config = dict(
    hidden_size=384,
    intermediate_size=1024,
    norm_place='pre',
    rope_theta=2680.0,
    rope_fraction=1.0,
    attn_scale=0.0884,
    init_std_o=0.0,
    init_std_up=0.0298,
    beta1=0.95,
    beta2=0.99,
    lr_head=0.00629,
    final_lr_fraction=0.1,
    batch_tokens=[32768, 65536, 98304],
    max_seq_len=1024,
    doc_mask=True,
)
Each number is 128 + 32 x the weight over its row's rms, rounded and kept within 0 to 255. Layers, rows and columns count from 0. The size above them is the row's rms in percent of the matrix's.

# layer 7 MLP up, 1024x384, rms 0.0824, rows 311-345, columns 0-63
size [ 92 102 101  86  98 105 130  93  95 104 120  96  97 103  94  88  96  99 104 104 100 102 105  86 112  97  97 100  97  94 104 104 103 101  97]
[[ 69 100 113 114  96 141  92 185 135 143 191  79 133 118 172 119 148 190 129 173 115 119 150 166 102 145 117 123 138 190 123 116  70 231 121 147 152  87 122 126 104 140 109 108 129  36  88 151  99  90 161  49 146  99 134 146 108 130 127  98 149 147 105 169]
 [145  81 129 135  75 200 128 173  95 162 136 107 128  82 124  95 190 160 125 117  85 121 107  88 128 144  79 149 115 167 118 139  92 158 205 191 174 149 120 153 113 133 111 130 127 136 175 147 136 122  98 136  96 145 140  87 116  93  85 103 136 149 143 157]
 [114 105  94 163 130 166 139 178 144 223  27 199 139  96 105  95 146 118 154 131 127 166 164 166 135 132 145  91 127 102 111 115  92 153  98 132 186  98 173 162 123 112 178 108 160  98  67 123 112 117 167 120  87 152 146 174  86 172 126 183 154 202 114 147]
 [121  83 125 130  86 106 114 132 134 106 104 122 150 199 103 113 154 168 111 125 176 118 160 136 140 138 107 117 183  82 146 183 132 204  82 116 103 110 146  99 166  73 127 162 101 146 148 149  85 140  87 172 142 168  26  95 138 100 133 132 102 146 153 159]
 [121  80 143 173 115 105 115 118 126 143 150 118  80 137 115 159 105 150 131 110 107 123 118 153 131 123  81 151 120 132 145 171 181 156 107 159 150 153 101 136  94 141 124  83 177  87  86 174 159 153 142 141  55 117  94 103 134 135 137 118 133 133 122 140]
 [167 117 133 138 116  80 177 136 119 152 133 115 174 106 171 114 145  99 141 152 119 115 191  53 120 118 184 118  78 174 155 127 103  79  82 153 101 134 157 153  85 109 177 139 128 170 102 137 126 128 124 125 109 130  53 124 146  68 173 146 159 168 122 128]
 [ 73  78 108 186 103 133 131 144 116 141 121 136 177 121 154 141 105 147 155  93 133 125 123  78  58 123 169 141  79 137 146 126 101 108  97 145 105  71 100 107 110 139 142  76  77 111 181 160 171 119 216  93 131 141 125 155 122 118 120 124 174 139 223 138]
 [ 60 152 135 118 125 127 122 101 112 102 186 141 125 157 112 107  82 140  96 130 176 155 132 132 136 135 139 166 131 144 100 134 167 123 225 178  98 178  79 175  94 129 154 108 126 120 168 147 156 134 153 130 120 118 145 191 157 124 152 123 117 162 126  77]
 [148  96 128 142 122 120 180 106 111  93 126 139 161 153  97 156  49 107 149 128  93 123 147 109 169  97 162  97  79  55 121 167  92  94 110 205 129 123 133 106 148 157 105 173  81 149 113  96 134 168 132  36 101 108 115  98  95 191 170 115 156 164 149 175]
 [155 168 139 127 140 161 150 127  86 137 141 164 163 136 169  99 121 153  94 130  99 156  82 131 155 168  65 146 132 166  91  99 143 146 103 149 140 141 116 130 161 172 124 126 133 155 137 134 130 122 104 142 144 106 128  99  80 105 162 184 208 134  71  48]
 [ 72  59  84  89 146  67 150 177 127 148  98 125  96 148 104 115  95 158 129  97 141 150 128 141 117 144 135 102 117  73 148  79 139 134 119 143 121 143 100 143 112  93 148 115 104 100 142 113  87 147 120 156 122 111 135 181  98 171 192 142 159 168  63  61]
 [147 126 131 125 178  85 100 138 113 137 140  98 173 103 149  99 143 138 126 189 190 135 131 151 102 126 120  31 174 146 156 139 150 114 149 162 207 129 106 126 122 158 105 109 118 141  90 101  88 225 119 101 103 103 115 146  63 184 107  91 143 165 163 195]
 [184  91  85 163  53 127 102 179  89 127 154  63 119 190 111 160  96 117 131  79 162  64 168 190 100 140 183 162 150 131 176  82 115 124 172 136 152  60 148 105 136 131 171 109 150  91 121 176 140 150 134  93 132 130 163 144 136 159 157 136 140 139 144 145]
 [ 60 141  87 127 134 132  73 133  82 109 209 185 114 145 151 119 127 107  78 125 131 196 123 131  86 108 150 231 157 133 137 114 140 130 127 142 100 155 160 136 100 107 183 119 166 122 109 113 138 132 123 139 148 144 108 145 164  94 149 108  82  84 150 114]
 [139 132  31 137 170 105 137  95 121 128 145 105 122 131  95 119 110 168 123  88 115 190 122  91 101  88 132  84 133 117 163 112 162 132  83 137 154 158 153 166 120  71  92 147  65 103 107 124  77 136 156 188 121 179 120 141  61  96 128 178  98 120 115 136]
 [134 115 128 170 118 136 109 127 133 110  91 154 117 135 105 109 165 113 171  93 120 150 149 142  97  94 132 147 121  93 139 131 112 118 124 118  76 166 120 192 129  98 115 128 109 153 140  95 151 182 153  97  79 108 146 181 136 162 105 172 153 135  67 135]
 [108 134 144 183 100 129 154 194 142 199 162 124  94 178  78 141 101 152 119 166  87 113 133 173  98  76 118  97 163 107 161 139 114 100 217  92 118 193 150 133 121 133 171  85 111 157 125 163 133 163  81 181 200 104 127 146 146 103  86 124 133 109 127 126]
 [107 136 111 172 139 162 197 138 119 131 110 126 148  97 119 145 135 157 172 190 131 148 121 146 194 162 110 126 109 207 135 174 124 113 138 145 147 157 168 157  70 100 167 113 132 107 169 112  90  88 158  83 134 108  71 129 155  96 126 185 115  61 149 155]
 [147 109 132  83 109 108 135 109 150 111 146 150 189 151  92 115 111 127 133 121  45 165 128 149  97 224 146  88 132 152 139 138 153 118 195 167 132  84 140 125 133 150  95 161 152 111 143 124  89  68 104 148 163  49 175 136  77 100 101  99 107  63 155  78]
 [154  58 131 110  85 142  53 141 113 113 160 125 194 121 139 109  94 135 108  85 115 118 142 137 135 149 132 103 137 138  82  51 134  95 166 159  82 116 114  97 168  86 161 126 107  96 118  80 106 130 122 129 118 113 122 110 203 144 116  98 132 150 129  80]
 [ 93 132 146 109  87 134 124 133 168  87 118 141 125 106 146 158 158 113  80  97 218 147 113 184 108 117 143 107  53 138 140 178 109 106 166  99 145  97 187 121 131 132 154 146 109 158 153 138 140 122 114 110 159 101 132 160  98 108 111 113  86 146 138 113]
 [143 117 130 150 102 149 152 125 171 141 127  93 185 153 130 121 111 116 190 136 165  66 154 124 185 105 140  63  73 102 152 119 139 152 122 117  50  99  72 136 138 162 140 125 134 113  90 156 163 109 143 127 116  66 135 122 122 160  39 160  70  62 183 145]
 [120  83 102 106 140 162 154 102  74  87 101 112 140 149 129 143 118 102 169 136 166 161 203 115 178 141  88 136  95 115 159 134  45 109 140 115 139 121 172 188 118 167 119 143 148 114  90  80 172  76 155 208 118 154  78 153  93 120 135 156 193 152 145 130]
 [110 131 117 122 182 162 183 126  86 118 133 151 116 214 169 137 104 180 131 132 165 141 160 153 102 127  89 172 143  83  65 111  96 108  72 139  61 123 128 163 137  93 169 137  88 129 119  69 210 137 153 116 130 113 143 156 151 125 177 118 147 130 173 108]
 [ 97 114 166 137 123  97 146 131 135 101 108  98 119 123  84  86 104  84 166 129 127  96 164  98 152 133 110 116 130  84 166 199 143 192 121 154 101 147 138  58 104  91 132 214 137 147 126 110 143 110 197 172 105 138 148 181 131 105 189 151 121 190 130  53]
 [143  53 183  86 135 140 150  83 169  96 180 149  96 130 108  85 135 121 135 153  56 122 127 128 103 132 109 141 145  78 142 127 108 119 176 123 203 138 135 117  93 111 105 114 181 112 184 137 144 199  88 130  97 113 136 141  88 129 127  98 145 103 150 150]
 [ 71 126 146 176 149 121 176 107 102 137 102 150 209  71  75  74 190 178  99 161 110  76 137  81 122 189 167 117 176 107  81 166 108 206  99  69 188 158  89 104 152 130 153 164 132 131 109 127 127 112 136 126  71 151 155 160 121 105 107 125 159 140 122 183]
 [184 162 187 133 127 137 110 100 126 185 162 153 139 139  84  99 103 128 119 129 160 133 130  78  95 155 127 167 112 151 125 134 128 106  72 146 126 209 171 151 158 107 146 119  67 136 118 173 146  74 132 182 143 121 126 141 133 103  81  90  75 114 148 167]
 [144 118 177 109 108 135 129 141 169 107 134  99 104 100 190 160 163 157  55 125 133 135  56 135 161 123 154 144 142 125 117 125 144 105  75 141  91 159 108  64 107 161 139 188 100 138 143  97 165 133 159  98  86 111 111 139 133 168 120 141 187 100 146  98]
 [111 153  98  25 131 119 118  97 120  94  90 200 145 128 105 143 138 186 117 141  88 115 175 130 163 163 179  73 163  95 158 145 145 182 110 103 145 124 146 140  87  96 167 142 109 140 140 112 139  99 158 110 164 162 124 141 124 159 190 171 118 126 148 123]
 [105  66 124  69  91  99 118 107 123 153 100 125 127 159  97 172 197 127 118 124 127 182 118 145 124  70 115  93 101  65 129 135 112 107 148 146 130 146  87 138 110 145  69 129 142 176 144 141 101 137 154 112 178 118 104 118 156 130 144  96  99 145 113 124]
 [150 116 127 117 132 173 137 111 114 162  81  92 144  79 109  60 131 113 143 141  99 108  88  86 134  78 124 140 117 154 130 106 132 155  73 133 140 172 124 141 123 212 177 149 129 146 144 146 120 186 122 107 126 173 113 155  98  73 155 122 139 140  95  85]
 [152  92 140 103 136  27 122 185 191 116 144  97 143 150 120 173 158  49 128 133  99 164 117 103 140 157  66 117 112 115 149 123 131 114  69 101  70  66 139 174 119  92 114  84 187  89  65  73 125 153 128 157 146 150 114 105 142  95 166  87 134 149 174 143]
 [ 76 120 171 157 129 142 111 128 137 129 178 113  73 114 177 110 103 150 141 108 115  64 134 170 129  89  81 118 103 111 186 104 163 143 109 153 107 107 146 164 107 151 162 127 153 153 146 102 162 114 134 198 109 156 140 104 162 123  78 105 100  73 107 189]
 [143  99  81 117 129 160 136 148  77  88 173 146 145 115 145 140  66  98  87 134  82  73 147 163  63 112  85 119 123 103 143 170 133  50 146 115 160 120 126 147 162 107 112  56  17 160 126 103 107 108 150 167 131 145 139 117 106 139 166 159  73 132  71 166]]
# layer 7 MLP down (transposed), 1024x384, rms 0.0777, rows 311-345, columns 0-63
size [ 95 103 101  95 103  97 111  92  99  98 113  99  98 102  96  96 101  96 102 107  98 100 104  94  94 102  97  97  97  90 105 104 106 103 101]
[[162 185 158 131 145 149 159 109 117 156 107 158 111 115 160 100 178  25 154 132 136 160  85 144 105  84  81 162 104 142 179 138 190  53 146  84 123 139 145 134 148 132 132 122 182 175 176  90 139 160  63 165  99 119 126 125 134 149 125 157  65  98 164 118]
 [126 125 159 166 109 160 116 156 122  88 132 162 135 144 180  99 114 141 159 160  66  73 108 138 125  81  74 150 148 124 168  95  88 151 137 153 149 129 149 127 128 120 119 132 120 134 121 141 151  98  90 147 157 130 140 121 104 127  53 138 206  69 146  87]
 [ 74 130 145 100  97 130 170 100 115 113 110 145 123 105  82 112 149 142 161  94 106 117 176 162 222 100 103 161 106 130  93 157  63  89  97  50 120 141 146 118 104  64 142  98 136 131 117  94 136 104 156 140  60 185  99 104 139 116 167 116 137 106  71  87]
 [108 105 164  95 205 164  94 137  98 127 162 163 175  84 135 163 153 133 127 120  61 131 159 118 201 177 122 124 108  68 129 146 128  84 128 158 133 163 101 128 106  93 148  60 153 120 132 126 142 141 106 147 129 118  95 125 151 152 131 159 135 171  84 133]
 [150 119 103 136 136 111 216 140 141 117 129 136 131 103 141 111  93 103 108 127 163  98 137 114  93  91 148 166 159  89 164 125 183 120 144 142 184 139 167 135 172 155 160  92 152 101  63 158 139 156 154 160  52 168 120 171 103 134 210 164 140 128 183  99]
 [102 120 139 132 129 195 120  95 117 149  95 131  91 163 100  86 172 116  97 144 129 100 128 133 152  66 155 106  92 125  99 119 105 121 100 118 107 134 112 179 165 154  83 147  84  82 143 124  99 110 100 130 117  98 148 157 137 120 104 116 165 122  83 155]
 [167 130  60 138 146 175 129 111 160 126  96 107 165 161 105 138 113 205 170  98 165 122  98  83 175 111 154 134 119 149  93 159 140  93 119  97 137  96  78 154 125 117 170 138 112 127  93 189 143  92 150 177 128 129 177  65 118 101 144 131 148  98 157 128]
 [135 121 134 169 146 159 141  83  99 104 126 138 113 136 126 106 149  94 175 114 169 156 191 108 125 102 122 111 173  95 118  98 113 131  90  73 175 169 100 121 121 111 119 121 118 131  74 139  97 163 172 111 130 137 103 106 175 181 192 136  59 127 127 142]
 [106 120 150 141 156 183 183 139 184 139 160 188 172 170 113 130 149 177  59 190 165  80 174 117 128 118 162 130 144 185  96 187 112 108  88 159 222 114 142 139  92 133  99  97  89  82 106 159 158 128 137 121 119  94  74 131  68 140 147 140  86  76  26 173]
 [136 104 116 158  86 115 114 131 110 100 128 126 115 168 144 189 105 104 151 107 100  94 111 138 165 179 138 175 156 136 125  93 135 135  88 149  59 178 102  74 120 112 110 174 102 159 102 120 163 138 167 170 100 124 148  78 142  87 149 136 151 163 132 110]
 [ 75 140 103 149 153 108 134 187 141 150  90 138 109 144 109 127 163 138 131 157 153 119  83 114  93 114 196  73 165 177 147 114 126 139 130 126 103 126 142 119 113 107  91 140 154 136 156 153  93 112 156 152 132 110 127 165  95 170 173 107 122 142 131  94]
 [134  92 150 171 170 136 161  99 172 140  92 111 125 194 102 111  92 148 121 122 131 190 154 108 129 120 124 130 127 168 187 151 142 181  80 104 113 195  90 141 143 121 119 152 151 156 158 164  99 158 165 118 116 129 120  64 137 165 160 132 142  65 137 163]
 [154 142 102 118  86  72 162 137 103 100 109  79 100 150 165 105 102 121  93 115 126 186 101 123 131 120 165 144 115 162 107  79 151 146 144 146 160 153 153 110 142 119 199 138 160 129 130 128 115 144 159 133 176 126 162 119 160 147  64 134 119 128 103 155]
 [ 90 144 112 185 111 140 174 128 121 152 128 148 123 149  69 103 138  85 165 123 151  51  61  95  70  91 111 172 148 206 115 140  92 182 122 130 134 152 131 120  92 118  70 132 127  73 109 171 119 123  88 145 150 124 154 124 122 108 153 121  97 120 109 119]
 [146 135 144 107 131  62  72  99 129 143 127 129 131 128  96  87 127 137  92 177  96 150 130 151 134 109 190 153 113 151 114 139 135 122 189 161 133 117 139  98 154 114 122 140 105 102  58 132  63 133  97  63  78  78 104 101 138 138 120 129  88 149 128 107]
 [108 109 121 182  85 144 148 125 119 130 156 101 105 107 190  84 140 145 165 101 129 153 148 151 101  99 134 109  98 128 108 105 136 154 110 135 108 164 126 123 163 100  82  95  80 166  88 154  77 104 151 133 149 117 187 176 177 182 140  93 116 121  85 117]
 [ 86 116 176 150 116  93 140 118 153 106 195 139 114 129 127  90 106 141  89 124 172 108 106 109 103  64 111 106 110  74 173 114 172  73 176 134 120 111 100 133 147 120 105 128  85 126 127 119 171 108 129 141 123 139  96 121  98 125 123 126 134 180  98 119]
 [141 147 118  85  83 134 125 111 139 110 106 167  85 215 148 140 114 179 185 126 137 122 117 147 162 182 131 101 138 141 101 146  82 164 160 127 158 134 165 155 162  97  88 146  87 103  98 130 127 125 153  84  95 141 133 178  89 120 118  94  57 111 119 119]
 [158  79 178 134  61 104  97 149 117 104 150 111  56 121 150 153 123 202 180 114 147 142 159  66 150 144 146  93 157 116 139 109 107 151 163 151 101 127 192 178 167 104  97 125 110 154 111 120 101  86 124 147 143 131  93 132 133 152 183 112  88 125 138  49]
 [151 144  99 108  18 146 128 124 105  86 169  93 139 187 133 105 115 151  77 127 138 135  79 107  66 160  80 130 125 142 120  97 179 176 144 138 108 139 112 103 165 154 171 125 106 111 158 118  96 119 125 103 117 119 107  65 134 159 115 140 113 136 153 169]
 [ 78 204 102  97 127 133 116 174 121 143 131  33 116 162 130  88 134 156 139 130 144 112  99 155 140 121 123 140 135 188 122 134 138 130 126 139  97  78 113  86  95 174 131 119 114 111 166 117 134 130  90 101 144 139 142 157 133  67 101 126 202 127 167 108]
 [133  97 147 126  66 187 147  99 179 137  98 154 130  81 159  83 117  89  97 116  85 123 147 143  91  98  87 107 149  79 128 126 124 101  86  82  82 186 105 117 195 136 123 209 148 133 128 130  82 169  91  85 173  97 168 163  82 127  99 109  92 161 119 151]
 [140  94  96  85 154 120 148 127 137 110  85 128 165 131 106 120 113  68 105 123  66 174 175  72  92 164 171 161 121 136 122 140  42 118 108 119 161 160 110 120  84 197 106 116 128  80 102 115 151 101 165 132 105 127 114 191  93 150 151 144 141 102 119 106]
 [155 116 179  65  47 149 161 119 186 120 124 115  78 108 112  87 139 169  98  45 119 135 175 118 126 120 138 127 143 114  91 116 107 119 141 122 186 130 126 127 111  74  97 136 170 152 166 119  90  71 142 138 125 142 125 211  87 123 108 159 152 135 144 106]
 [207 112 125  61 151 161 126 174 110 158 141 128 102 121 156 128 120 169 128 125 104 123  43 130 134  88 139 124 159 149 170 115 142 154 188 132 113  97 154 104 149 160  69 123 191 115 137  96 174 132 133  99 133 106 132 111 137 115 131 121 144 142  94 201]
 [ 64 105 171 124  88 105 107 144 119 126 115 156 111  92  85  76 148 127 180  93 142 178 156 152 118  90 118 148 163  88 119 163 109 139 143  69 161 105 165 131 121 137 159 110 126 151  83 134 115 121 138 156 120 183 152  95  53 115  71 105 132 119  90 117]
 [129  82 147 159 126  71 134 126 172 123 119  95 132 140 114 183 179 189 168 157  84 140 189 126 111 171  85 104 136  73 170 142 200 160  63 115 161 112 142 103  94 140 122 119 108 116  94 100  54 157 101 109  97 157  91 115 107 106 122 147 124 157 131  90]
 [118 145 138 166 128  85 109 164 172  86 142 198 109 109 121 169 127 151 183  85 119 137 144 142  95 101 138 125  79 168  91 162 142 127 149 137 150 163  88  87  82 149 165 158  98 120 132 149 165  92 127 139 154 114  83 113 105 108 110 118 100 140 148  59]
 [220 135  81  80 106  88  84 109 145 133 151  93 118  84 152 167 112 130 123 122  94 139 116 129 155 113  78 152 136 119  76 151 116 121 101 122 161 116 144 115 116 114 166 122 185 126 110 151  82 164  93 196 114 118 142 125 102 167 153 111 174 149 162 129]
 [122 146 123 157 118  71 132 154 103 136 164 122 134  60 109 138  89 143 216 152 110 123  91 111  95 135  96 102 106 183 154 130 146  83  70 183  89 100 109 138 102 163 127 134 116 101 165 155  96 112 104 124  99 160 109 123  99 118 157 180 176 159 157 114]
 [ 86 104 149 155 148  98 142 177  96 154  48 133 101 151 155 148 171 138 185 162 115 161  99 137 111  83  82 134  62 154  95 106 179 112 182 158 145 150 134 130  77 205  91 100 134 217 110  79 156  81 156  95 132 138 124  98 155 159 129 111 121  94 102 113]
 [142 181 140 106  91  66 164 102 110 129 118 126 155 166 188 118 174 123 161 133  93  75 127 115 151 173 104 108 102 132 195 107 116 115 148 128 101 119 104 107  60 174  90 163 188 137 114 129  90 155 171 134  87 115 127 144 179 142 126 111 108 116 109  96]
 [120  87  90 100 105 119 118 165  96  61 164  87 131 126 151 189 124 125 130 146 155 151 122 117 127 117 127 105 152 153 141 109 123 120 108 145  90 155 109 181 111 136 160 117 180 123  76 136 161 149 146  92 145 114 115 132 149 162 116 142  77 120 181 146]
 [126 126 191 159  99 130 167 126  96 130  93 140 128 139 164 122  99 110 116 138 125 137 149  50 145 128 133 203 175 125 143 141 170 163 133  86 148 135  65 126 112 187 117  79  68  87 144 124 171 126 142 189 134  68 181 153 126 111  99 115 125 132 129 122]
 [144  73 132 133 180  95 148 159 125 176 161 104 155 161 158 102 124 136 126 165 136 142  89 134  74 102 108 107 135 167 119 196 142  92 154 184 152 127 129 108 119 117 137 132 114  92 140 152  82 133 132 119 196  79 141  97 117 121 176 183  83 150  82 137]]
# layer 7 MLP gate, 1024x384, rms 0.0794, rows 312-346, columns 0-63
size [ 99 104  84  99  96 125  94 103 105 114 101  96 103  98  91  94  99 106 108  96  99 106  88 103 104  97  94  98  93 101 104 106 103  97  99]
[[142 103  85 105 132 131 158 136 150 134 134  86  68 144 112 118 155 119 121 103 158 181 128 125  97  95 109 150 121 157 152 117 104 141 145 134 172 126 146 173 157 124 188 111  86 157 117 104 143 211  98 171 114 183  75 142 137 117 108 167  65 106 155 108]
 [139 183 106 141  97 118 124 127 125  69 204 115 151 150 144 131  95 111 152 131 174 110  53 155 159 152  75  87 109 136 140 155 183  88 113  78 132 147  91 159 130 126 105 135 160 109 115 143 101 118 144 178 133 136 116 126  56 101 186 121 157 117  62 135]
 [119 165 156 135 136  71 111 124 158 191  61 151  81 169 175 155 109 157 125 130 127 124 198 171  81 135  96 127 103 126  74 139 146 120 136 108  62 128 123 120 162 106  68 161  72 117 159 146 115 137 112 118 167 187 188  78 164 143 127  85 119  37 119 114]
 [133 204 133  95 138  99 121 122 159 108 167  97 113 158 157 132 155 183 196 105 168 132 166  71 151  76 122 119 136 146 124 118 159  97 144 122 120 154 130  93 143 140 100 157  94 193 162 126  93 127 134  94 166  98 119 134 176 113  66 182 181 140  89 116]
 [175 180 175 143 145 144 119  88 105 161 145 100 114 178 146  99 104 116 103 112 117  92 135 165  89  90 139  59 167 100 121 137  88 129 151 148 139 115 202 174 206 151 144 123 139  67  97  47  80 136 162  91 118 162  92 160 123  90 147 166 126 171 127 105]
 [ 65 110  91  94 163 133 171 107 117 108 109 142 150 133 107 138 134 185 150 102 151  62 132  76  98 132 223 120  84 124 143 180 139  91 136 150 103  84 113 173 123 134 178 106 149  52 132 187 181 208 182 153 147 150 133 157  69 128 104 165 136  74 150 202]
 [134 178 140 118 117 117 166 141 101  61 127 160 162 138 110 175  89 162 155 125  80 197  92  89  80 130 105  23 113 149  95 168 147 127 119  99 128 121 107 164 168 157 103 112 123 125  89 105  93 124 185  97 161  94 163 170 125 196 128 145  83 148 149 149]
 [129 206 209  83 117 110 130 134  89 117 128 130 125 117 131 112 149 164 131 120 195 102  94 123 174 146 140 141 118 137  74 115 116  78 128  97 176  48  87  89 102 112 179 179 127  90 146 185 160 109 153 110 129 165 104 139  58  98 135 118  69  88  89 144]
 [128 147 165 142 117  68 142 119 165 171 127 104 134 166 156 173  97 179  70 131 109 115 144 112  82 113 108  97 149 147  94 162 132 124 136 166 119  79  60 139 140 139 122 129 125  78 112 125 148 168 175 101 157  88 105 178 151 128 142 181 117 144 167  91]
 [ 61  59 119 116 206 110 186 152 136 191 118 142  61 129 143 109 117 133  88 146 108 139  91 125  76  74 166 108  66 173 121 141 134 111 114 178 143 118 120 119 128 136 110 130 176 135  82 119 134 118 167 120 142 164 148 169 117 162 165 106 148 102 115 137]
 [111 157 139 146 138 104 140 167 153 130 120 165 157 122 158 130  87 126 126 128 119 131 120 158 165  96 166 161 117 201  91 171 110  86 180  83 128 141 120 127 108  54 103 123 145  94 139 126 145 133  93 153 150 135 107 206 156  98 100  78 173 136  77 161]
 [139 108 141 106 122 124 104 140 110 166 103 134  80  91 112 120 111 177 124 135 132 122 111  92 170 134 171 117 113 138 129 100 110 117 104 104 179 146 141 120  97 160 146 147 119 148  76  90 110 156 123 185  98 176 141  82 112 112  52  83 127  97 156 148]
 [133 132 111 101 127 116 109 130 131  85 124 100  87 121 138 121  69 135 149 104 131 156 146 105  74 104 166 111 115 153 189 139 141 115 123 210 108 116 126 170  99 129 156 133 115 130  77  93 129 154 143 146 165 119 175 100 156  65 121 173 129 117  88 122]
 [101 119 116 107 145 153 129 119 121 117 145 173 124  95 146 169 128 109 113  94 154 134 165 110 153  90 126 109 113 155 152  91 229  88 120  91 102 159 113 147 171 102 145 157 137 159 137 164 203  81 167 114 121  96 123 146 129 166 160 124 116 143 111 125]
 [ 66 151 122 161  83 102  79  81  69 144 138  90 146 193 109 162  73 171 105  34 158 164 114  89 111  88 123 103 130 130 114  84 118 168  89 119  74 125 113 152 129 172 166 138  88 140  88 114 187 124 164 188 133 127  96 105 138 136  93 135  86  84 122 106]
 [134  86 107 126 104 121 162  68 123 144 111 169 167 163 163 119  60  92 157 131 157 156 145  50 151 173 152 157 122 103 111 147 133 107 117  37 150 102 126  71  85  82  98 127 135  67 169 137 177 114 110  84 106 119 121  89 136 156 139 128 136 110 133 139]
 [128  92 128 104 116 100 174 129 150  69 131 115 148 156 173 101  77 150 140 122 109 161 163  87  86 104  92 120 152 137 171 123  84  97 136 106 126 141 131  83 112  83 184 179 126 128 122  98 168 134 171 151 112 185 126  86 169 108  80 157 150 125  83 146]
 [161 158 128  94  98 138 110 129 104  35 152  54 108 107 113 171 121 119 107  86 166 118 112  90 158 108 109 123 168 121 116  76 105 177 122  64 129 123 147 173 173 124 184 108 108 137  85 117 192 189 131  76 103 131  41  93 158 162  74 136 137 140  54 124]
 [104 189  96 142 169 100 103 133 181 162  96 153  84  57 124 127 140 141 200 115 125 129 104 156 136 144 134 195 102 175 110 172 181 136 103  92  95 176 124  69 111 149 116 153 123 186 158 153 114 117 146 114  96 126 108 118 126  95  90 156 128  79  99 170]
 [128  68 198  81 148  95 127 130 142 107 138  87 141 163 141 128 144 121 175 105 180 210 131 162 124 146 157  72 138 117 186 136 143 106 124  96 149 112 131  86 123 147 138 160  91 133 124  41 104 239 159 156 163 111 155  53 111 116 156 112 109 181 137 136]
 [207 159 160 140 147 188 151 134  81 118 165 171 168 134  95 121 124  64 119 144 101  76 128  73 159 102 173 110 114 114 122 143  83 114 143 135  70  86  79 100 145 144 133 147 121 117 149  88 105 153 146 176 106  86  88 153 163 133  78 217  77 121 143 113]
 [184 151 156 137 135 104 150 130 112 135  96 171 149 115 118 110 136  87 108 132  84 112 125 123 204 146 129 141 157 115 119 148  86 116 100 100 131 143 115 144 142  88 144 223 122 148  89 115 127 120  54 158 161 158 146 139  47 164 124 185 134 118 166 122]
 [ 92  51 102 107 136  73 152 112 111  69 129 135 120  98 129 184 157 148 138 106  99  63 156 153 108 114 133 140 151 132  87 109 117 177 144 127  58 101 145 188  95 123 101 111 166  94 222 105 143 177 109 171  79 134 121 114 168 130 188  72  75  97 169 168]
 [137 157 105 117 123 140 175  87 140 128 147 174 133  77 133 149 137  91 151 113 116 168 153 155  93 190 140 165 151  70 145  71  94  63 109 150 149 169  57 146 152 156 122 123 110 157 129 149 118 173 153 136 149  99 116 100  95 119 107 162 145 161 142 156]
 [113 114 184 143  53 141  89 103 152 148 115 144  80 100 135  80 119 134 159 179 124 157  78 208 126 132 128 130 133 141 123 164  98 137 153 129 139  78 101 150 153  83 135 126  91 151 171 150 119 136 131 104 145 146 118 127 110  75 115 173 148 155  91 145]
 [147 163 146  98 127 125 174  92 154 123 140  87 105  63 158 160  96 132  53 138 134 138 123 168  73 102  55 196  98 127 136 174  68 110 166 150 117 138 144 152 121 140 217 163 120 156 134 130 154 130 147 136 158 111 126 142  81 116 118 191 116 159 124 124]
 [152 173 125 117 117 107 105 152  80 171 196 142 121 112 164  80  97 137 148  90 127 101 149 134 131 112  69 122 140  82 135 176  37  85 102  83 122 130  87 140 139 120 153  93 140 169 152 121 128 121 193  88  93  66 168 206 168  79 111 181 132 125 175  78]
 [ 99 108 138 170 105 144 115 137 167 132 171 101 109 157 130 119  75 116 173 194 148 171 164  99 108 113 145 128 111 120  99 154 142 174 130 181 179 123 123 155 114 132 150  99  97 135  96 133 120 100 200 143 119 120 131 181 140  73  91 166 133 134 105  98]
 [ 91 112 151 105 130  64 141  71 138 159 151 147  66 186 145 153 133 144  96 118 109 111 206 161 142 107 102 129 167 108 149 165 143 168 142  94 177  98  90 140 204 168  84 132 146 109 131 129 112 120 184 133 117 125  92 119 101 104  66  86  71  93  84 117]
 [104 178  90 109 145  88 152 132  89 118 141 157 143 128 149 122  86 128 133 102 142 147 103 149 125 108 192 110  85 109 158 133  99 168  98 105  96 107 138 172 173 133 120 139  98  99 187 119 105 200 142 143 116 117  90 102 155 102  99  98 112 126 167 135]
 [123 129 137 100 114 146  84 112  67 111 113 134 123 154 135 121 143 127 116  88 116 116 119  95 133 125 102 122 164 121 144 128  49  79 148 112 122 133  99 131 149  93 130 110 181 130 125  88 145 110 111 157  96 120 172 138  96 123 122 124 175 141 186 175]
 [146 127 185 152  89 145  72 113 124 139  98 102 157 124 132 141 169 120 111 126 107  83 142 166 132 117 210  54  75 178 145 117  69 130 110 122 128 134 158 127 163 103 135  29 168  30  96 197 178 153 122 101 146 139 152 129  59 147  63  92 101 109 163  63]
 [ 82 138 131 173 121 199 123 112  85 197 143 123 149 111 165 134 122 144 152 107 139  87 129  78 166 107 135 135 156 198 227 166  76 157 121 154 119 204 123 127 106  94 161 142 104  90 129 102 171  92 160 124 102 156  87 166 112 151 138 195 149  87 115 107]
 [ 99 146 114 131  99  83 132  91 201 117 146 127  97 125 114 143 156  31 104  81 152  79 131 131 127 137 110  63 156 158  54 124  48 139 165 141 145 187 141 113 175 163 144 124  58 147  70  75 177  80  83 130  63 151 125 137 118 118 125 102 117 118 123 112]
 [142 171 131 166  94  97 188  68 145  77  94 122 150 192 137  85  92 120  94 139  67 134  70 145 130 107 135  71  99 180 152 168  43 183 136  82 141 143 120 131 173 132 102 136  96 127 143 176  94  92 116 102 157 155 146 145  86 103 125 130 127 115 153  98]]